{"d_model": 96, "n_head": 3, "init_std_o": 0.00966, "lr_head": 0.0102, "warmup_steps": 200, "batch_tokens": 32768}
Each number is 200 + 40 x the weight over its row's rms, rounded and kept within 0 to 999. Layers, rows and columns count from 0. The size before them is the row's rms in percent of the matrix's.

# layer 2 MLP up, 384x96, rms 0.217, rows 158-174, columns 0-95
058,199,204,204,262,254,223,198,198,179,165,138,221,244,191,191,216,172,216,154,188,227,93,102,225,198,184,183,273,224,204,217,207,214,243,127,206,214,236,159,213,192,176,229,188,233,153,221,197,253,199,140,173,202,219,184,276,221,191,198,141,201,223,111,250,212,174,157,239,284,210,256,188,168,125,176,198,194,182,178,103,175,211,240,242,222,234,227,181,103,246,256,173,185,218,152,138
075,128,192,201,289,268,226,189,234,189,129,153,253,133,237,176,191,219,147,179,279,124,233,141,220,231,189,176,200,201,205,208,189,235,243,188,159,164,178,200,209,235,188,201,141,192,234,129,236,144,320,191,150,156,227,256,175,169,198,221,145,202,209,238,124,162,278,171,208,196,157,208,206,206,205,205,207,248,139,246,242,192,184,214,240,168,165,197,185,203,242,202,221,190,230,271,264
062,198,169,207,174,204,156,184,131,216,176,163,222,146,168,192,232,149,225,143,211,212,205,161,263,131,218,138,236,192,201,164,257,215,207,215,163,147,226,229,232,259,194,237,232,225,138,79,251,224,215,218,204,184,140,175,131,133,172,180,154,188,207,227,151,134,137,202,190,206,187,234,164,160,129,236,287,173,188,191,244,199,208,201,184,97,215,285,236,194,173,176,205,223,167,221,159
082,196,149,176,209,179,209,133,127,191,254,193,227,253,171,201,223,234,166,191,151,185,230,139,174,175,192,230,159,207,151,191,172,151,198,237,208,117,221,194,177,210,158,249,214,228,127,143,219,229,191,163,166,157,182,200,211,215,203,179,144,257,196,204,201,254,257,207,191,216,147,171,272,174,249,239,246,251,215,119,304,253,126,230,243,211,167,216,214,244,126,201,199,221,211,256,100
086,181,197,172,239,127,219,166,207,201,200,203,234,197,152,251,235,256,241,212,223,174,168,228,200,240,174,212,137,260,158,203,155,210,234,179,230,188,152,195,134,206,198,263,183,204,116,218,268,249,198,202,118,184,181,207,151,269,123,199,251,226,204,147,248,216,199,274,205,229,131,158,197,109,158,230,238,197,223,175,136,180,164,208,171,223,206,275,204,142,136,136,215,218,150,167,251
060,220,287,217,182,181,162,168,183,201,209,226,204,192,201,260,206,174,93,192,272,160,173,260,203,146,158,215,189,219,222,263,247,199,205,196,221,235,171,250,192,182,207,234,252,207,194,268,208,166,187,234,249,198,281,239,193,168,219,200,305,175,140,196,116,201,196,286,259,158,236,190,178,272,237,195,187,201,232,159,130,169,201,229,161,181,232,206,257,166,228,239,186,190,213,202,99
049,173,220,128,212,218,129,186,192,176,156,222,194,189,210,205,225,224,259,221,229,130,207,163,215,179,190,179,190,272,203,190,167,255,230,170,163,199,250,174,161,246,137,274,209,162,226,107,174,175,195,204,184,167,269,220,208,133,241,244,131,221,236,216,182,143,175,180,167,181,143,272,192,126,176,288,183,174,178,202,206,145,238,173,205,132,203,287,253,194,249,205,286,229,180,171,209
051,190,179,202,136,246,169,116,216,159,167,225,153,170,119,144,208,182,147,181,194,283,156,206,228,172,178,152,187,219,169,180,196,143,243,248,215,213,175,168,122,125,219,167,185,149,251,219,124,202,174,99,226,107,162,213,158,184,190,169,232,126,186,248,180,208,219,253,221,149,181,200,102,217,262,184,197,217,205,164,189,188,189,163,177,182,216,206,218,230,198,196,202,209,257,143,157
072,123,146,162,203,241,191,284,157,303,232,146,209,216,217,248,213,244,178,134,188,216,239,153,181,175,249,213,222,171,290,245,192,148,203,195,206,146,186,165,205,252,195,200,221,235,159,209,166,316,174,171,133,222,225,157,209,230,206,248,170,159,152,187,234,142,210,186,249,263,268,274,182,250,117,181,228,197,200,194,188,173,186,176,176,224,169,198,229,204,248,214,201,206,188,212,137
083,209,181,122,263,149,210,229,194,228,162,185,207,216,249,160,136,245,190,226,180,153,285,202,155,203,191,195,221,164,222,233,206,84,209,164,207,144,182,177,242,144,227,270,195,187,148,184,295,177,222,170,226,193,219,202,269,180,199,160,190,238,196,187,157,135,220,146,193,254,200,169,244,220,123,241,242,224,164,204,253,161,234,207,248,194,143,179,215,278,206,129,169,201,230,182,273
113,213,237,208,207,191,188,160,245,163,163,250,150,225,205,203,191,241,244,273,195,160,177,132,193,126,182,157,230,212,198,203,131,218,245,162,187,269,243,204,177,232,143,257,180,187,162,268,224,137,185,155,240,226,247,186,241,195,274,233,185,215,304,239,200,187,179,171,130,240,189,184,249,265,224,184,185,200,225,212,200,118,270,241,149,150,193,231,204,232,227,142,102,210,187,201,233
049,219,187,124,195,242,128,254,224,198,231,185,202,185,127,189,237,167,232,240,181,182,157,149,229,136,212,87,261,199,142,232,223,244,220,173,244,180,214,169,197,156,179,289,153,213,176,270,189,223,275,158,218,159,228,195,240,221,187,175,188,180,220,206,204,141,121,181,160,185,195,207,186,193,171,231,194,214,143,151,126,235,190,207,196,263,156,230,258,172,237,156,264,160,283,208,204
123,219,154,283,122,239,196,205,207,204,133,197,143,270,198,189,189,194,193,216,113,274,202,192,239,225,192,164,199,104,182,209,230,144,181,230,247,193,197,184,243,218,244,234,212,207,151,213,238,172,155,145,151,116,120,174,182,201,207,222,235,190,186,186,246,236,187,223,211,244,122,207,254,191,168,227,185,193,166,176,293,212,218,230,241,304,211,253,224,153,124,203,199,208,187,237,206
080,192,241,196,127,234,206,277,204,251,155,162,205,246,242,184,159,194,202,189,156,221,209,136,150,246,161,230,269,224,232,265,210,167,248,201,192,209,271,195,269,214,217,271,199,143,223,222,212,151,268,211,226,231,275,257,178,198,64,188,136,147,135,211,219,183,198,192,210,206,197,164,169,224,142,172,243,186,167,206,176,146,225,164,268,180,165,221,191,253,222,171,256,180,192,170,188
083,179,192,157,141,185,230,218,235,280,216,157,172,245,202,226,266,184,226,175,202,87,165,166,205,219,260,205,194,189,177,183,200,202,278,200,150,205,192,177,220,214,145,207,206,181,199,199,207,171,200,187,104,205,222,229,199,266,209,169,135,173,208,223,207,175,265,143,207,283,125,278,95,195,191,206,200,154,199,259,226,141,238,205,259,218,164,145,207,258,236,145,186,221,272,211,219
090,203,245,212,222,175,195,164,305,178,147,215,186,168,229,95,239,198,231,229,160,229,142,198,311,199,215,222,210,128,224,281,201,232,207,183,228,254,194,210,245,149,203,228,226,143,207,195,181,148,199,196,236,189,160,165,204,204,226,246,159,233,270,262,232,132,137,204,253,233,191,146,219,198,262,210,142,155,228,248,172,248,206,270,249,174,182,226,214,187,246,200,200,132,190,198,239
096,172,193,248,194,168,240,165,227,172,233,197,229,148,242,176,178,236,205,193,118,218,186,211,231,134,185,205,230,235,284,216,143,172,120,195,236,178,245,148,205,205,210,266,218,179,191,175,187,147,140,186,182,156,203,196,185,186,145,214,95,292,202,258,212,201,243,207,190,202,186,212,160,210,210,246,144,253,132,266,209,283,257,267,197,226,109,185,172,238,230,219,222,193,250,260,189
# layer 2 MLP down (transposed), 384x96, rms 0.203, rows 158-174, columns 0-95
073,221,122,162,186,187,217,165,176,242,180,278,230,194,139,192,128,167,118,217,214,181,182,224,180,182,171,208,131,225,189,178,252,200,189,194,216,171,156,141,199,145,208,180,158,182,185,197,173,171,148,225,174,116,225,226,122,296,169,166,144,142,158,227,217,224,254,154,152,225,276,158,233,178,195,183,222,193,211,236,197,199,279,156,214,280,212,178,265,182,153,198,265,195,213,245,257
089,236,212,233,162,147,213,182,200,175,264,176,245,272,171,216,253,178,126,211,107,174,213,222,260,120,225,242,208,220,257,142,197,177,185,227,201,173,174,130,203,249,187,255,222,233,210,140,178,214,175,179,221,194,181,172,182,209,150,188,196,182,285,171,300,197,181,213,147,189,127,145,238,266,227,203,206,128,213,173,183,120,217,150,187,178,161,177,235,250,168,206,230,138,175,202,136
098,176,209,199,165,254,193,182,224,230,240,216,227,188,167,150,196,215,222,189,218,208,215,210,315,180,230,152,252,253,184,252,188,190,197,220,199,204,283,290,294,205,223,196,256,208,199,165,243,148,252,169,217,178,188,199,140,255,270,239,173,150,207,163,153,174,188,158,237,194,158,211,188,209,188,176,317,169,184,139,263,219,213,243,197,215,217,262,239,188,217,124,265,260,151,204,171
082,211,219,286,172,250,211,295,202,186,187,241,200,167,281,227,175,152,238,252,244,224,156,268,211,240,208,215,257,149,224,168,256,204,181,171,196,255,123,177,200,223,233,173,190,194,268,231,226,149,221,249,234,229,179,174,154,267,223,216,257,180,217,194,232,175,169,190,222,161,279,210,159,216,157,171,183,145,180,271,158,174,273,162,185,222,186,178,193,188,251,169,170,201,160,169,311
089,232,243,235,155,209,151,245,208,173,257,197,187,235,266,122,195,224,143,155,226,271,175,201,235,171,233,173,226,155,189,203,252,206,147,221,179,216,237,239,296,145,175,156,239,227,265,188,119,164,191,231,227,203,217,212,251,202,284,182,188,164,205,206,178,162,246,137,196,185,254,228,211,249,201,141,142,204,222,207,250,206,215,201,243,163,183,178,219,254,297,297,232,197,246,211,159
052,237,138,224,232,221,217,235,192,175,150,166,227,147,249,178,177,220,246,213,165,201,217,242,203,248,185,210,166,199,169,175,119,230,210,205,163,189,248,120,217,179,164,134,244,186,168,258,206,228,247,270,170,212,126,181,216,181,224,204,136,258,176,208,268,225,159,155,125,131,234,203,190,217,232,140,182,171,176,269,270,222,155,200,215,151,188,179,96,219,142,140,202,198,184,155,265
076,204,194,116,175,189,167,198,190,200,172,197,149,220,199,185,164,185,231,180,206,129,154,127,212,225,145,174,184,230,272,282,198,259,260,165,201,174,235,261,149,235,205,228,187,157,183,100,156,253,173,179,244,168,165,181,148,204,165,267,170,130,244,193,233,107,190,191,218,273,117,249,214,139,246,246,152,192,193,225,233,199,164,184,246,170,231,200,219,155,184,208,243,189,182,154,178
048,271,168,217,198,134,201,222,158,93,116,144,245,187,239,169,177,264,221,235,212,189,217,239,177,211,170,230,113,189,196,219,165,215,162,177,187,178,209,186,243,288,192,172,202,206,212,192,197,209,194,242,142,219,194,174,225,187,220,165,175,250,174,195,188,222,120,100,163,197,275,200,212,218,178,180,144,111,157,232,190,257,214,204,135,200,257,202,186,218,167,187,165,236,169,137,291
079,283,222,206,229,174,197,230,157,136,168,170,153,228,174,229,139,255,193,194,234,183,110,230,251,184,122,217,189,156,126,161,220,213,147,161,226,159,142,269,169,138,234,172,162,231,235,179,185,136,197,250,218,192,139,250,178,177,183,216,192,170,205,194,202,256,218,200,117,168,179,139,235,200,245,150,278,149,202,226,151,190,163,225,281,213,153,183,188,161,171,192,226,153,213,163,246
078,180,199,304,178,300,174,220,200,220,230,168,196,172,171,233,243,200,173,188,218,245,132,220,232,241,220,184,207,219,106,129,229,253,181,205,231,313,162,176,205,235,166,147,247,212,203,200,131,208,184,250,175,213,221,184,145,261,158,232,192,165,163,239,204,261,189,208,208,131,164,207,167,220,226,163,140,162,249,222,176,199,168,194,168,247,219,196,167,159,204,275,241,216,157,248,116
102,207,166,213,178,243,206,204,159,223,247,156,261,143,207,187,217,128,171,141,198,248,208,276,223,265,210,270,188,222,197,170,262,204,159,217,236,135,159,170,219,140,245,151,228,189,240,156,171,265,214,288,201,199,181,193,160,204,152,138,197,206,163,204,201,229,244,190,270,155,205,213,143,112,149,262,225,184,137,204,208,272,131,194,230,231,182,194,169,168,148,211,269,171,235,186,167
069,154,231,163,191,193,165,226,183,204,239,257,120,210,156,171,170,233,126,203,184,188,222,142,171,206,173,120,279,201,235,289,281,197,193,212,143,163,234,203,156,151,194,263,182,217,215,193,257,162,211,167,219,155,193,195,215,232,172,209,243,157,301,208,228,126,246,230,229,276,191,165,149,154,166,205,209,210,200,254,166,209,182,211,188,196,169,181,286,131,278,191,238,176,183,203,167
103,196,233,115,279,169,169,214,251,200,278,247,247,158,206,226,212,229,220,182,289,152,187,188,145,196,214,249,227,300,181,204,139,212,199,170,143,197,216,211,118,192,195,169,191,186,272,210,142,189,227,249,236,296,251,190,217,199,172,209,166,194,231,213,221,174,232,185,188,160,231,189,146,211,205,156,246,201,233,190,130,181,215,173,178,113,147,135,143,217,255,172,159,152,205,165,192
094,215,230,257,219,172,225,195,170,226,256,239,118,207,149,165,181,193,208,173,227,243,195,160,231,287,177,162,194,266,188,139,238,180,222,236,279,225,151,178,257,192,206,170,283,202,204,174,229,244,202,235,164,219,42,109,207,237,250,210,224,237,174,196,254,220,214,180,218,210,193,184,179,132,246,162,186,188,270,196,187,236,255,234,190,184,221,197,184,195,209,161,241,169,129,165,202
091,250,233,208,159,167,216,200,269,173,232,149,291,265,172,258,243,224,260,174,166,175,155,178,210,182,253,221,167,155,196,149,173,223,247,121,208,193,177,193,163,189,216,271,203,239,144,207,158,183,219,224,143,165,186,182,204,183,235,195,147,179,194,276,162,184,190,218,107,256,190,227,251,231,172,255,174,258,213,183,239,246,170,206,267,274,223,230,180,246,173,139,139,234,207,227,270
100,210,153,182,182,212,229,210,120,243,171,152,221,179,194,216,168,182,199,162,238,135,249,178,126,150,149,244,208,245,177,98,239,130,96,183,164,101,228,265,207,258,192,188,154,196,232,203,182,244,244,233,223,151,210,163,202,221,208,238,245,192,178,192,151,275,232,221,156,167,191,198,197,195,149,222,211,247,220,190,190,222,174,269,196,281,189,218,191,194,197,132,138,269,205,178,191
093,261,206,173,206,243,174,182,201,233,185,127,172,275,187,222,159,153,208,242,249,218,194,208,178,312,206,167,166,153,122,190,276,270,293,175,179,220,180,234,207,158,234,161,161,191,272,217,225,201,243,226,203,187,211,201,178,241,252,206,291,114,250,161,191,197,127,201,187,170,230,193,225,151,185,214,207,186,240,134,206,138,162,193,221,169,265,223,183,174,202,209,141,228,134,198,217